{
  "head_dim": 64,
  "norm": "rmsnorm",
  "rope_fraction": 0.5,
  "init_std_o": 0.0469,
  "lr": 0.0107,
  "weight_decay": 0.018
}
Each number is 500 + 25 x the weight over its row's rms, rounded and kept within 0 to 999. Layers, rows and columns count from 0. Numbers have three digits each. The size before them is the row's rms in percent of the matrix's.

# layer 2 MLP up, 256x128, rms 0.278, rows 28-64, columns 0-127
089:505526474488478514466509496557469495481529465528500451500519507530492477509516501475496536525461546516473512511456548462512507452535480503549519517517509483489526516502512526517506499501473477489538454521504433479452552489469496506489477517492486532498512514471470512516483494472494492505548493509468489500491523492488485450487511452476510516524456535467500497468522526486486478513483
100:524495505473554508416552508478544487515471543526500499532478494487501509468490521518501514512535511513523489472490492473496493457548503509503506512502474519537504479515459524483509507458504477508512539550488501524491496444519511494488513488466516494518510499491543513494473492513500531521486490485483488504498458497469518507491513484451450493498511557509497489468520527457511491473575
097:521502543492523502518506477531468525514512470486486524499491526497502482484442495558439514546477503481515486480499519552471493484478499463449492462509466464511538514501495488480510493518496454497484502554497501504470459462497517443480511515482484465503465528536515523490522500485494496503512482524476534513455527462540494547496487495495548524521497476474477491477526516532505528500491
099:475502501580497493480466503502485530515521522470518507496517482507518488468505500503518517471520512518461437508528539504498564476491475541492495519482496508530508495433508493492520518510539484505540522523521487482466514505501536525541520526541523517558501514491522472497490507482477552530519496538524475509513501536491497471549484527468496499521500501473521491508486474457473481464475
107:492511511464461525476507512543533472468465472491488486495523483554507501509506480504486535514517498544496537509529496460472492495462505545522467510507492504523520495547474492520504493505501473450509511472504520545491494485548500465458468505478514461471497493492502499485493543535530545493511458514508534500535509522519503484480529479448483469456531469546494533511466507523477486467525
097:515515540541496496501500491532488489522480506488512490491490515455475530508475471541482505486488543518459499509489496543496511462567509444480504493499510526508497488520500441487482463536538513524491470509502472492507474472502458522503533473524492532493495499461512482487545510501512448489487474566532499510532463503483486484509453469518481517532493479558512500504498530492507509446474
094:507503486511513554535502532536493511505470522496503496502499522493502493498476496491537489467476477561509523490495500517503536456529476505481492515519514560546497526508536520461469470499501502510456481467494519492514469468497525505475498482479489463535521491572489478510498496487503501489529464536529483466516542531460496457479522529511511505475498486507504489467481502438506524555549
095:507455513476469483512500527462493524511520454505492517516489504470525505511537525474461465496465491517501493490538551490487532473499509497458494501536548495542537532480504485478485480513533518520544498467502453501523439470537502498498537490484454461501519471460499530486529494492498454513487484487514519504552510516522492505490522506513477481474533470470517457495554516495487520484471
099:472469478475511543493504543537538524473526534533486516477493493505484514523505457487482498517509510509475516505517488519496469461506506510531473473455514465482480477501458509530461487503460501491473505522462557484498526498515503498529571472482501557517530541511488495506504463444467530496509526516475534463476505500546521511484487488520530503505477518472501546485486507527485513531531
100:483517501530498475476495484464497485528478495457486482483472517486488515467520527519470492545422531453451495497482469521521534483504483508476467503482471485524502541530532543509510485471482483507517491480512489473515473464500505514506494551479507506478440503503552522506491509498521524524531519500487456508491467460507506542514500534493508475497519496501505493541528502541512481428514
095:480443520472496536526503507533493507461543532526489480506486455504492491497480486490504539515549499511512496528505505502474469438492525499475511473514502472475510524492477484500520525502429479544526522510480534478509546509498479490488516510527503501520516522471508549503503481514550499457524527510523469480495511519534515506530496498536515514535490524493496449517471469575472514527516
114:492485526529489498525500450512535536494463509480488512482488560538539498483500516487513521461481532543530482533468546464466464483556506494491490515469493511509509478454471504481526490485515491514478512500481471497458495511514523485496500537473506487533510448485487444485520495521494502513467487476492516510480479526528477496489482524527499522502503530501516566557451495494512469461477
100:488479495523484502529525527501489534525544438507513527539504454485449513483469515572490525490507511513475493485532492540495475475491488468502472522500471505494455500484484478530522518527533479481484532496499473533501476514494490507498492483507471525516509512490484479429467512478492461505510454542546484486502496486453549491489518526529476511522521519463500511495465516500496525552479
104:503511516481469516512497505538472473471443506478516508500541519467527487522491528493525506509512518494449521507520499514539475515548503523488475512511507485506464505487464480522518473487466504496471510469493480528480473502467478455500516481538482481511481538521491463507438508437513525486468535510475559481485486507511543487532499514535483533563514521507492529528503468520471541499495
085:465518478473506515484450544520466522501523460550487491483512531473522467543494483479537509535488554489492509494493488540472481462451492507525572488480540489503535480499501519519519529513532520482495495519476488494489511488476531484491479511532515539513499528485506487454470470465471497517525496486507478480500489490529457525522527463497484458485468533484480527484459543524494493498498
103:479516514554510528506505494528462485465512495490557533498458524506489498467513513504497502512447464514543527491456468504506505529504502477481512472536517540522483509495467483469501462509550516489449569505501510512502517488444531486461522482475511504484501493464512494589495491488529477480507530503501454501506501487484491514530472500507487512536501499500471489527495500550502507471488
097:460506488515524447507512530509484457491512496520479548512517509463494474477490471538573507541493512485512521498459491499497462464472498488526487485505497474476496445482521532486492475502510478479524510457535531494455474461525492494499509488481496562518525474461521452503527502493524482545485559516458506525528489479517511499523488524535487488499517471526459482495501514472505505490483
108:548470445490475466516515472471485493521510541502476488534538450501474468501456457472513518542462465461497499524505483491512530491483507530513518481529533477512549550467504515519497503458506526502484522546484506504519509501497484479475522513530519496503449485535538497476505525517480462500527534505532464475501488498509470483499450496514478498496513497491522501461499519537461539477510
111:520488497477505525473505479493470460501506484428496466455531453538525544488518496494492457468431502493507530503529538476509505437489533505531522500502467515469500484516502536535543503486538523473515443499532484509517481544493520503502519522510498508521466530516510459528515550496501474519482521489484511467486463541514503491512486514494504498499480536494507475477509499497531533504482
106:534478540498469472497494500525458527489526492501541484532500548484464495495494476546511515523489484520505495491499483560500500463449469500444468543527509504516489493500480486499482474468456509475465498522515490518548444458479536498516511461506507507503499492483537506495449471479512471472481516508544501527493531467518491479508472505526529544483506520521480491529514516508502517549470
103:507523509530476486512462492487501503544495494516480554526534499465481514503481499452509482527510510497494571512467501465506510488528462496484532467489507512515530507514503478499452497434484499540478492492523499512451536525536464512497498501525506508495485517496486471517485523509463507520543459515501470474484469487538500536505514541531437496496464488519485513503473472541561508506478
101:475463458525507503504495508528514469483504518504462497501536529522487542498513505513469476484524489535480442514529483511498539484474476519518459501475506437493504482534515489515560481501511495490517550495545504483512499538520505520477539530470474511507526435463521495479511495485508521480527486471518505478451476503476477516504523476476510466490546462509545506500481506510505495527560
115:507485508497452499496540485510449482522498502498481485496490471494509533535485505474523509517478492480519494521452476474537485469530530535522488522514506562507495529535535533493464492521516512507556504508504472482489490457501492503521497517527486545497532549490516513495486499498490498478493571479493513531514496513514516486532557541499473431460532545477506480522527482503524471511510
094:515503511541499535470461478501472483521502483487512456474497520506497460499487513527531545497507499489524514472513509458530489495522435482492539489546510489473555475502447476481485500487449479459507458506515486559492510480505485455499519502506487521521534529477470485538490484520517519494465484493492497524553509482532543512493496512497479430493522487545480495502502489486501498484461
101:490497502514466529479488479479526466517511503478482481493529473512521530435501472504507471538498503510442483484518496464530472492515491491505468537512511491529511510495488466530503474477476473535538523498495539481495508516508529524515564521517532502428454529536541504518472499485544489464496474508520523540482494522491474477509484493536522554523487520506518483483506460492501544497530
095:485520457496517527463476507452524480492495457485482446536497511534542519501519528458473516493505486513521522487503529543502503505472488527491531542481447532494500482470535439473505512543520486515516469508501517490531521496508506472492536523497472489469505483490494479466510414473486493528461476493494496477454475503504522475496483495526507483490494473518536492502460459518496534490494
096:527470484527497507483484505511473530509506504496527505512504473487478499514497530495500502511467494542475455473517513531543485510460490531493474464511522507511532543462486474498491467440516451487474525515501525454493509485486489460504507502511487521484526520526481497468512479503488508549563512525463572474466490504567501467527524506508537527513496484477525481504487487440495474494481
103:476469470473500471510515495489523458546489490507492553550489474523551473511510537499491514521496453486480479496482501511502469488501456479494490454494505545532494537538509515533515500482489517477496545529499464524507446545519490514553475531464507519486469516497476527460497523491487524506517506491487523507460524510500448497468448480529492498524525480483482512501488528504504483509556
103:540498475487489503494527450490484510559488532463540527496511491470473494526542499471460521533507480489489479515515523518464490496491529532506511501494527478475512532522438486530499489547474475539502532493506483441503479469521480436480512502506525536505483498544518512518484506477539484513530498540512491530499526437537482484499478509513518494494546475523482470496527521506482477509502
116:515503507510524459482520471498487523497451465494464522502527493516509485521495443447547438491505443531455494468501494467498468474503522457466480505473502465491462468484515539537537498473493443502496467495470491525492471482528494475537506479476514541509482496485501508471494504490496495518509522491507504488522538477501522497493504506531520473448463512508525527507510498509515516475561
094:525459500484511487498531471509545503440516511434526515516502489507511489458485529522492526504516522480524520492489505474529499500533497481484497463512488488485521507460513509502490458512503499501519504517437466520514450533527476538545465518503559511486477525525486501518484537476494518509518472522522538495487458465481485556519463495463527532521469536502478523495480531486499533514507
104:433480529451510478533477514519516489520506515514493517493495508535475497481463511478516521493505490467494507538491493457476524509539459489464507476498508472485497499502514515517496533493530493491461543473514532506472521515518496511480513548517461503403496476523479483507497516489474498503495514461482492491466480467503509494511508523524493409515507514485499480501500476528525555544519
106:516557554494489499495467491502535511528498536506518509468464557501477477520518526461514469550501519491472528555493494478493519480492546548478522512490492495521537473469492480545476521525462511474489499497535483480506490495500479493519503499481479533485517469518461472509549476509517492514495448495483499481454537529539498467474482529474493533447496510530523508513528486512497520485493
083:538492478521467488475527499531454502485494493492519507497517468525502457502455492525484504461516536481471528533471524494519518480482500494514550495477529473510496472483533532478473460468483543466486541482477488498504512485524495533475464450482536451503483512504555510466476464494492506515488559480486480523515501487520472511490466526493476511532541480545482505539477490486507457520508
117:509479539476502514521539521510499493495483506497514492489487509517459510488476505488456481493515476511533488498510529504527542521534472517470557520496509515482511482545490518504462466480547429535509480469526545524513519515504497495502548496489485514507512473493502538508505515457463484483489558525513463509453499468558534490509510489547497489477525503443519517470508456509526502503525
107:475453499540500495485457523475520509515499481449534539467485499459469502514502526483480497532513498548472496469507510493505460465469495497530468457494522496509506533541486475513478536496519476531492517478514481462480521518523474455535502494476473519499580497502515502500489490484484536496512459466484495459476496523484543458495469494530536516464505482498510459486505499522490458490467
107:513453505542513533477545493495471523474475455509499501509501442493493486545519523485472479500465504517501426514534476527509503537531471494483492513531509501499479515460540497495538476564526487492487526502514534480502527516447489502515536487478500482526503518484518525537487520536501509458471506515515473496491466493506515494480503480480512517529497484483479491497453444542510467486462
# layer 2 MLP down (transposed), 256x128, rms 0.249, rows 28-63, columns 0-127
105:493516500533522517492477495515493521506534527511508524524532498505513484465504466492528458489508524517496536457522500524460459494554512488516509535536492499519541507481462528501558454524506516515545464505499482489488497543484515497482508479525508497474470499456469510499534477525518516444473475499482517499509531520494499530523530521474516491475527545480504453500516547522460546521546
098:520512502493491509496520441491495540493501487535517473517471471471529476555531543507476510491534565497517487474515484467489461488477475531469500533467512500473525488487523454498489521552470510524516539481508553492515503494510524524493519501434546499472460493512457498516533484483518460491489494539458531474465511525524496522539498511472499500500506517490487507521497513476462515506505
095:491478495481479502501528521541485498495530484494477467497469519485486500493499478505478516497514488493504564491490528496510535499462484478513491466523496433484514507499558446528503469523486522496513523540487475511467525498455518473504480504488551513497511525532478482523524515518502525494488509477464533507499499446500487468523552480539556484537498457502553501489512454470505463530473
098:462529494538492489475535486451524546484491465511486470481498499517484498506496542523513462503538417529501506460538488501507513469483503489491500461538506513491523511475491513525486514514461454488483509489497514487474518498521535480508515489514463489498511470544456531514504488502499533490507489517505445506520500481528491493491478542521445477516509462503457506456520506518504570491473
101:525508527515538465470457521478538520507526519472462471484508497518539500442504537539518502490514502500500479518504550546536488563469486489544493440501480492507488525481506489493502525524500493518507544473512557481510507485520455521510485522512479491508534498500508504492456524484485504508506482538487474509507449505510507510476511490529493526517511510494445494464509501529537540507441
102:493496503496462490471455531538558483556495477506515513509494478496511509510471473481510487452476542459496515506511511503481525483487483473501532483494550487512511495500534534459491539493483560544500492510471508491519461499499456478496480480532445536496517517475513522505470501494495492550513555506503497498501459527512498520478567509501475481528471510521515548499485503544484516484497
092:483537556494500439478503454497483511466508479521508529494497504519492458531507473495475527486480524508453537515552520512522521534485474493490549512526522505527490440482500470537533521468541520492494496503494507532473472479497533517489506501449535540506495479480520513535502513494510490506514531483481487493529496535527465479486514525480544502500500525492498484549511503545549502523461
102:543480486503520481501512520482571532492498495505500480520496465517513534508518477527514482520497575490516507442515474501519482467480478556512507493500502480525535486494491503517515480553465484519466484451442516466504521505507462527494488516527475427478481494505485491516506484484496493483490508484506494486477519532472504502454486556503463493496504476478511511492545523528501445500492
103:507484497509536526476521507500528495543526556543525485421471478480488497504519513469494484522494570474518505499455558486524506484473484499506549483470498506518475494492511511531496535527510462449490538499475501460502512508465535515508495490486503517495507524505544530494491511504458534496512503510479496497504510492487525457480461550532519483493505523501498527504447529482547508504485
098:498467488514545515511484476479526478508486475508539513510490422532486567484507515466533514525456543492446496470508499522486511517494488499499476477465486526496519514554503491487503484501490499460510498499519512493535482502495488477505488566485492509544448485481534522489462476497524521487465477516455521466487526443492532512483512487517485537509509508499516508473521446513474518480505
101:538474510507472502504528500444466492434458494502521534484532441541481473501494508503511487479489480518486494501531507500496485458531488510509541500467548505520476529481509524454479522484510432537524430516498467518487478468526490485501467512514478511482530548503500538507506498496501459516538501503492487479532495511491487446499507516491525521539506473509470474513472492503492497491532
105:526477532497535546484493477518497485530484510463532502518484477475503489471511506495534489477426516498525495512509527468498464485568486532512490475442493518511521496508457518531523470511505487468513551527475523498493512493447504505528474490517489562482502476467534496535500513470515495471461516512525497546510458439528504511510468514500497492502469480507517471538485497510485519489518
097:544501458474505503480499523498454521507501526509554514536467491502456486531525470444504517518469478504501494479505514488449542458469498475497488465487471541480504491473542474512494516530515516495485449489473516506501517488485507512516507480538499521536508522546489470468480499500510480473541525479471500514448464527452503532506501493479478489491469491480461486507549518483464517497544
108:471483530479504512551523494473503532459517462524491510487490528495501459525484468485486504464490496512508509451482507505425541541475506510500504486464551543508448464504498504490498500527521508516491491535462510473503458537550482447498516524454510480459449486524513526485501467489533501511498493517498493478500523479480505487516461447489481506494481515524481486509465506490498524535492
101:532476515536507513535487494504473514540510508489487452525486476528535528466548478533496483507503539469484524491527509473473497515539463481509484454513472517497557524496545510514546507512488496522548518506465463478474536527523503515473525525491472498518515521473493495498462548474492507441480472484510550500527497514489521527514557508528463481494483499458480481514514491508496476498507
107:533524495474475521527468477500491537511486532475537463502449484523479522488449528512531503461504503491466472458473494459487525519503520464534471491534491515488489493485471520530488513494477463480469519517480568494491474535500545492530451513464492466541510518472522502515477469519442511480521528552470492482487479490507502519507510506472506496508506491496499508472497539486489472475457
093:507502466456486531515521529495534466501494522504536543542504523455516446477525463505493511459457524482496498495534474506503441513499519511497504528519492500447505481477504479486440466483511511465518490552518501451526495505471475523435515483542533519502490497479466526473483473529512506486529528507525496521498485502474480497518514514507494478513485473473525489475455477488515486480535
112:539504446502458504441462499486511538487483519524524487495511488506515520457488501521497502536485493483488522513535469457518518506469502515481464459499522480502542500516512505499485508494467513481487507484502460455522506506560485476512498498497475531544522498539522476476511497500466500492535540522545499522516451560478466458466494518471471478502517477490512476472486465520524522528461
109:490467492505498504493467524527525469519533497499524543455518509494510473488463506496476469530469489518493479488517520518522480461497520457480488486494476468493477487511480534501501490516521527486501507523514487469531550511475539509502514526464474508527513489515551476472537530466457466537479513482457470506439497501544541513520508521448500518488474486485498499470517495531486558478443
109:456484501495533496484489493471499472490523501503521530473530533494488506483456458492535534499477495477510505510497530479522500490493499532492519503488480530481470559492530484548470503496448512509485508502574471492538481460494495528485497492534426529480514539505528489520476487531499480498518481464534513481521516514535512467527491501510509571481463519508509496488511495508444530530507
098:529476460497492499522475498513540547518483514505517507532494570489477501487484508526475492500536543483506486455467512508505516479503515492512456527489549482539528465481552546545474496494515504450515491556490521522511500516569485489476521540492467500494489473467508491507502524531490482522507454542480491448514488510501500473470497502501470517503529492496476478485476466500500473532495
089:494535461492490504495521498505542482511499519509492495520531503476452473490477492454528490494528519446471511477513474448505484521523536536453475478471504478496473527464488539491513509504542505469467545523521469509497529530524500521479518485482463514486497502473476488472484520545531517537497497530546519519550562498536501494517534523497492517531526520524514479528503526524510516461522
109:475500493484464494471528484508494496447497515494448499496517486516531542457503491515507518505514477489504487466534487472511486476484487472520516510494450506546469462486476519490523472552508520506513498492510472466445536488539505494495522540523472502497549523498560485492545518519505480518534521518543533533482479526535477505465538495502527519492492532489494488516530460534485445516482
095:469471469478513533501527485489459489534490505471472478464472483538486492552547454546466493504494527498490521516481494459465470490497534522505485513525510441490476478549468537509528518522493533505446494543461469503527485522499508513531476460494490502500503523501475534471534478504498520483457510516536500477533491541518486504499481506510514466522529469500508491540505523512511471512472
101:501515490497486491467500514513589460449488505508510500503485528501497507480476490540542471519469499497483510503519489567519438487486505536456504497450490509493464462471534496477522514512486458487495477491501517525454469484483528530517490525535508461511443553488512474518504488468531511459495499508515497487507517479507494502481509459512499515500540500492524519449517522500492535488515
099:468518524509445488498502454471528519523493446472499464485553496505473511482540528484494514495504462487461522506498514485500503520485467473504508526487492504526515505524482552508480508501485512498491520510518452474517504519490506486492549475536502500534507519533507466514541496490480505496498514465526422510493480488522519497491452470471547487470466500509523462508500507521539458501428
103:519520497466514496485535509484468450505508475464491497517530503512498479514470508545547493441519577540475491436461502482544483518482537518496489514543503510484497518481468521466473519475510528531515515538528462469490488457481498498491505474516486528528533500523517507484521508526499498494507505498457480463491502529518531476460512531499476508510467542490534476523490483504467505522509
099:515481501538481475486537494451491533529556517472485487487480529522491483527512504471486593489477512490483493457501487501486518472581490502476523497457482523527534530503520477503529543462530472474497511494520504528497511517503529477480490488560503486531463508512482526491505532506495483455485499513512512507508509468462479493505509502531475501495507460522503501497538500462480480483542
096:523515509477500480495527522489503491503493539484452478537440540501524512479516551512518484489491523506491511515522483491523494504523466505511506549486488522527475502535536538463523519484497466486491494496479511504542521450454503497526458495537538499505503507485495483526522512489462518509503458528499558484500514516520462499521539514453453510546458510470481494470547481523491469512461
102:544522517486531487523506515480530498520532515519444497525513498479503521484492488500526500527506517529450485476493506487436449510448492510526486513471524531493515476461506500520518482486472510517479466479515503531487518570510475540503563476530501506568512514500500538546521501494488510463498511526464484463503480490490527458478515510465439519499481510525512499497477498482494497508485
098:537495494464489513536540468463472476457472513476526545510518483509502506504534457462507497486493507493534504479499474517456547442506453489492504529464505507504530492509533505461497483491489502443497519479531491492546472527517531504490505508474546447493501523477523508490502507471526479514510524483473502530478502484493495475487512501489502527553516546530493562557498471492497520501511
099:478471457466527514525532515500505456484558504510499477497466505470565517504506492534491528510445460536485462515463500481516492510526494509516525514503525511472483444486479515549531542538498505509468466524501502535501531479491493517473499545501473489461508509509500504464499518500509517491505497509494495490510498505493566508534524505583494478475490483484493474497550527501501494527518
110:462494535478512474509507456460489519538519528443488518528473512467499492493496498512473474569502506536487510482502481521470510481493508478450553476495514493489458513510506453481490505512518498514470545508506500500532499485507485512504491539497498485528540551485517507556486533520460496467461478484511497525493485508450538557472491476512523469513477486459499514496508525476489475456495
094:488549489524525492534514558464522536499519504482496488477527496525490481505516529489518515487532494484472561513524478478501523496498447532494478504442472467518507516498514538463540526552501531492491459467472463481467516483483476526472511483495492496452493491499523507476547521487484453505506521499516503495524502507490472484479468501458500488521534500542476520458536490475518550495502
105:506461518430496501499453498500501500499571535517482487509488516494529518538487572465478490525509495467434500501526522487492508540486501476492473479496473509517492503527524510481511513521523558503473478516495511516475534497546502548498492497514527500464482511501514496460521497496530480525567513510510521513520498529491458502495531513473488490546511513485528538511533498528482488533521
119:502490502478520468516524493490496488523518458502520525483480500475494516521509540526487534456521559519475535466497503480521478485490495497485493480535500506461535504489478518470453492456483527519485545540524474459484492506481487496482483474483476544535523464517512545521523484499513458501517465498488496479485517499534534477537446534505500500553537537491520447510479524522466485465506
# layer 2 MLP gate, 256x128, rms 0.283, rows 29-64, columns 0-127
096:486489469526498525501470516457446454540447556484490516492543500491521521499483485519492497492482522491518489512496517477524467487510513453539462501547480479520506527462462508533499481474537504493504510490516476548519517472506509485488523459485483511493486518491513499476451527465490511519483523514532530524539510482511537513510487552472455488484496535528507491515555496491517514443496
097:504502451520500531513537525493480497527499493534483450490498558535486498517521507513465528498533500492523555475524506491527536475519506517499478484479528483509491480480539475492526510507486510562469510430469510473507516491502540510506459484543540521494475509443518501474470503499452528473447528505521477502511501471520523476544525526494501513490520472494509486534508481484482508525483
096:466482484561529462513501480475463510494487522500521514497517468502538469495524518491525498458518478523468465502526548497527521480506480498465501495492516512520514463453514482505491509501529486467534511539506495483474512514500511525553515480568519515516492521497509478494471513509459545519517485518517496545542501531529525471571483541480500478511491486475468505496523443471498487493472
103:493522484503547519482503486520486476498494522516572547507473515533486508482505500478497551515506503436488474489473508504508520508505519525503559500492492472498517519519490468484488503485492525501537480487501534506512505510540476493490518470540489511500484530494486522506505476504467495527452439483461571460456514548521522500498498527545514539505521489509483521510519502526512483433479
100:477464469522513478507478518495529501469542503457514492482528486531466490530507471498505497507489459547523462508445487495477487506519474523498540490518526515502532476515514520485478511494491514479501491437491484544511548502505549498507535511472477487504483482497521547516513554463512499497494484521459492514463536509444465534504520519504510535448502505462525514448485520518483475477514
101:511477510523510464485515455458508484489467542493542462550519479470498502505516521502539502508485501503506536465477486444496506474484519559531490504489506440523500506532471488517481424458517503500513477495532540489463503507517499506525500464501453496487494495529532481491472495459523463482516524480468502499474465476456499501509493549506480482500467489503536518457520501509499501469513
096:529532519471540483503520501542523515491492560466535501449468533522497494442483469535518559547519537504522495503455476503520447485542483493513523475483505503491483508513520500472486487493495520534477507534468517495532494555487458492535511507523533482529518504513523498527502513499490565478484490526472538512467486492476498497510506523478529484538482503482494512495487464507506485534516
104:497503531526508533502493554492496483523453502491563510531489440487528531533526483505515533491510483482489506495499536495504482561524477479498520515537498505513503464477502511519504495525500527506525487547512497537524505482529509494521509470528480444525485471483472539505493521524477515508510498476518543528510470515490501519503512578453551506549503499520483527490496454483516460512491
096:455488516516485467505463517489503505551470489484497466488474521521538488487517504556471485563540466496494503523477441504539512496496519497495517461498477448463476530465506504498492520533477501494534465495510505458482481483541517513501559520513542487521479510459546513489510512483520481489541529460475463515473480493464491515510529526516519487497518482478525520512511504541488490470503
099:520530489456511481491494496510499470554478486518501511521518504511529491501496448515526489480498517520494500496484505461523488473555538485499499505472495471504482544505532521528544454519523459475495504506531430535528484496497516477521478493483500504495466431482523550500506523519465531535506513487503545508461456496521479470495510455509459505503485497514499519573506499503485478489520
107:511514490454442517546493468496533475509500457458485484490495501527562517469473535513550508507529499500489474496493558466472487495506486480496509499498493477531509499479516507525493526544550511475503498487503515506505484482527545509495507513491476464481473509508491503484537507560549495458519498464516522505462444482472498488501509509465514482503465448502513514532476468468517526535512
097:515508501475501505463496445457491440478469524511497496479519555465511494500549522542535506508528492498503542486515493485502539502497473490532529477518502479534526494533468507505505509520507483478519468542477526496470517467520499465511523502500530527467485501489539487531472491497529552498485522492483535518527534512543498504486452508475510478449531495543439510505499481497484500451499
100:535566507469522534440483552494468530504498487529523509485482523541478525491481492505469472518500508536550487501495533488476475493515502492502507482493485517507501519539535517499472491494466485537486537464494504467502515527515545521488541557490521524492523492474484495517572478550507504489529489540473481491514528505508482529543474538461486488491490479494503493497467516517499457514493
098:496489476522529514489477546525494518459514460515501474446491529497522492508513488506522504520510513471500493524501501479496536461485484515515541492494531490504573474508480538530507523509518528479442512508522477531498538450442496469499466551520504504493496502524485478510488516481438462527508490487516483503528518477537494553477514472503471488470444531478509514498500535523498478488519
099:548530508460505477474535498497491513515500545530481462500517521474502536518474513512504505503499509473543471496517487442486502502499508503480483527549483486486499472491490507476507494510493473518513509532522547494482514496549462543555438502492487491487478551504511493461492473504473499478541516547445497514514512493458495506480464511459523470504528454504509517507485514451485452477515
093:442514456520521491551499471412528452473509482486505497527484521481494485472499485526524484519546516499489538463446515470498478483484480518540472457508496511505501475480486504497486488515505468503514501471522493502456489487500500484533519493508499532503516512485485502491481549474476506527523551490463474512505501448450499529542485517545511531465491478514483476467474499477491490513492
103:504543533504523556481485528509475461510513461497487531480496520490473506483491515525487503492527491536517507482489511505474480458510491459475533528511500507532479483492522474485540493519478465537532466499519475473466526507546509519493473484501523483484505507480517465486464528456549536540457501470478492537484508486483498505454473537522480515507516453514474461554550515483493513492468
108:479504531490551514504496491482478534508517498524512492512517499491513526510515434533502527531558469510455463517506517504512492505484473516444522505503489515462495478501564490521503506490515486512490521485471469484473503457498507537518461462490517483543488565503531551488508452498508482538508477516473517495490495518500480536513470478549540463488484476477484523463511455503519496485513
101:431504486495543493525469517488524495497482513526528492490451480479555480504543488473489489509546514532553478514519491501490496525541501515492515497508485475519527495500560504494499511491535454474493513462474533488468521547516457519515513515493489548453518488510476527505491510527520533463498462493485517474527436516478462521520510502483491477506511502484517529459477475468513478514489
093:497456533512513497502499492471514511496472516487463466496521491516534516493491465538488493484499513513560502530480529505507525537474524502504551516514549463508491485450492492496469524469495512479552507512538480517498515545490507457493439516487549494517506499499496500474494479494487515476503507500492491544485522494458437492491523529512527485545504516474547502466536463454469467534497
103:479456527535508497496500491485499483491487493524455481530496536481477532529526534536497498519473457487510437507504486500512513489511496492524487536532544481512461445533528495562535541489501486532528490513554497508510534519527481484497513511494516479507512500472452514497509534478519508490511518434498503493508470489477449525496479536493492444472560504491491495501481487487485513514535
113:543492516498486501486519508547478510490500505514476483515491493470500471532471517490501507507503489476473495500462493490524493488515489546501453499543496538471504477499511525480442493531483502508550489484505484519487535489515524506503519470497472503532507560496482516498468505538500501518511535501502497525550446512528494499539565497499476497458558564541551519488515522509538463504471
094:511487553530477483515523500475478429511506460517510496521527522505514505542475470490475515534479506461478529520484471458507489505493528472525500507465515494499488493553480457522510452491519501499510437515471478512528515490470490501501495504516522487481536486483531456495477544513512500547471522536508442521517524513500499518523502542490559500493543490539478498480528487467491472488504
092:522498492449517534587506466532471526491503505501485497483492549462491458470515437485526497484489511468495501529480552485452482512522453451514522476502540498470474541462503514469489548518520530534483516501487502525496515492482481481505489474530472493540534512527503504445508512467472486507515508520501510498491503519532528494505505481495473502503502500461519490503539524507504481496466
103:503444479474504506443445530493504515540479481465482487526498497479519538512488534500489481476493478485535501487515516481472500481497460539491494509454506463462497510525545492485471487556502465498476493513516518496517489543512507524498515492509474498509528438495548506451511456491472462503499476530498479499481493514509477476484549507531505486574491502490483525490519498536453493508487
103:520488505511507493486486548519489523512492486502514503496488469487486486512499547498483520522489504568463486482511504514525475513474510516475494454496524514506546546460492497512499478439497476507501524525482510483494494488510502464493500486485489510503526486547466513478517466491501502545526515520444571451480500511559480453549518522554525533495504471489523475491481493448490468486493
097:534547462522473523463480503492531468511524491540505477550479531448513543527474512511514496503507512529477524479554493531546499519479491512518525495512495506463486493496507486479479496453510460467492572486528509525499520444512502506524498485492518497485510517437541502570479479479499517507505478500504467510518539505481511522548496527486512520461497489492487498502501519498521474481532
105:509475511513519537484523458511509497524515527533510527497524520489564513458532473500462493531527485515508509527495518476486496501512495500509482509487494495459506529510504512532514511537487514503495562520510487464508498461524460478466515495519525563519507468501518513502514498483491494474529475534524498484537498434490445476476468504512541522517511465558470521532543475524503466467527
106:506510553480506508507515529504460537481463476513489492490507541508506504508503455510459499521501508495495494519482479515492499529553513495501532480509482466479492518551530540480527560498506460507476512478522522491535502454513519519541465507443493460449444493494532496450509520516546528508487486461493541536471491488512512544486486539493527512484465502505519473502526513485496509520487
091:505507535491526462523535504491544480415517508482493523537462452485488473481468496511496524479494532460528495521508496476553502495553473466481489481534476491480511479507535501523531475531481520534480480534504502497549482512509486468536483520538556506524514521506494495479484503472501541488488505464467513472511497509518460492529481495461488507536509523499478483512475514469488457520488
098:554466478527488495470493478470502430510505508480506512513501521453556519491504495530489466508478515541543530481484542508472481479506492493514508505475510502509535480521482513493498496515497493472508450451499513510492505505480493474486493462472510530532486522502503456462517542469514521469479471523515501500546523532506501485478495457462521536494515457498555577472507514493494487485494
113:503477501506507501522544518502502489462486468517487518515490458491480526522503447522500511490502482487498446466480487505492520501570424473482462528487502483513535488474554473489490530502494476546498483501478486509505507559516481515497535519504470493466502531512546532477509499516476489504458517474503500502515501494505460475516553525549531485484513480483510478439529473524508494511475
082:530501465512457507469504525515451513481538491458540548506528474494504502533504527491496481483513518493476520537474528502506533467505490494497542508482518492528503481505518512489470470502473546468491553497516455516507517470504492532471493447498510463489496503494516507522488465495522523515480541481474496526497468474506458502486479471440466490543511459506494482528494514452501427487502
111:532474476494520539507509436515513424504503518517484486532512462497524475512453520488505496484505505512502527532488479479495500494453513500481466478525458514533567493506530504539474517506493525528462505510527539514482495539512476504543475473502515502521529498481501509475541530479532452492560488507545512506459457500509478501524470496468530490480506500508493528473515471527485495510498
112:479447518498473538510439530470496483498510496436527474491482522474437524536519517459487481495528506525475507475482486521520499495498519523482461472500483482517517530523468478524506521477521454476485523495497522459465485497514500498515495511472479503491520522515498518480489493502476498474562488511480523477514534498504490459477482541521557542488462513523523460516507477464485452521491
100:463494530507480534494450470459473497511542513529511534483468486521508514495532478497504519489529487502488518480505529518458480540492473502527501446507533495457508520524543520478485518506480556488541509475488532514473499553486466486508493450529491528520462504528497514471483540483501494533484489460519494497499517479444507489521470479501522516507480516487436496545524521530521498467493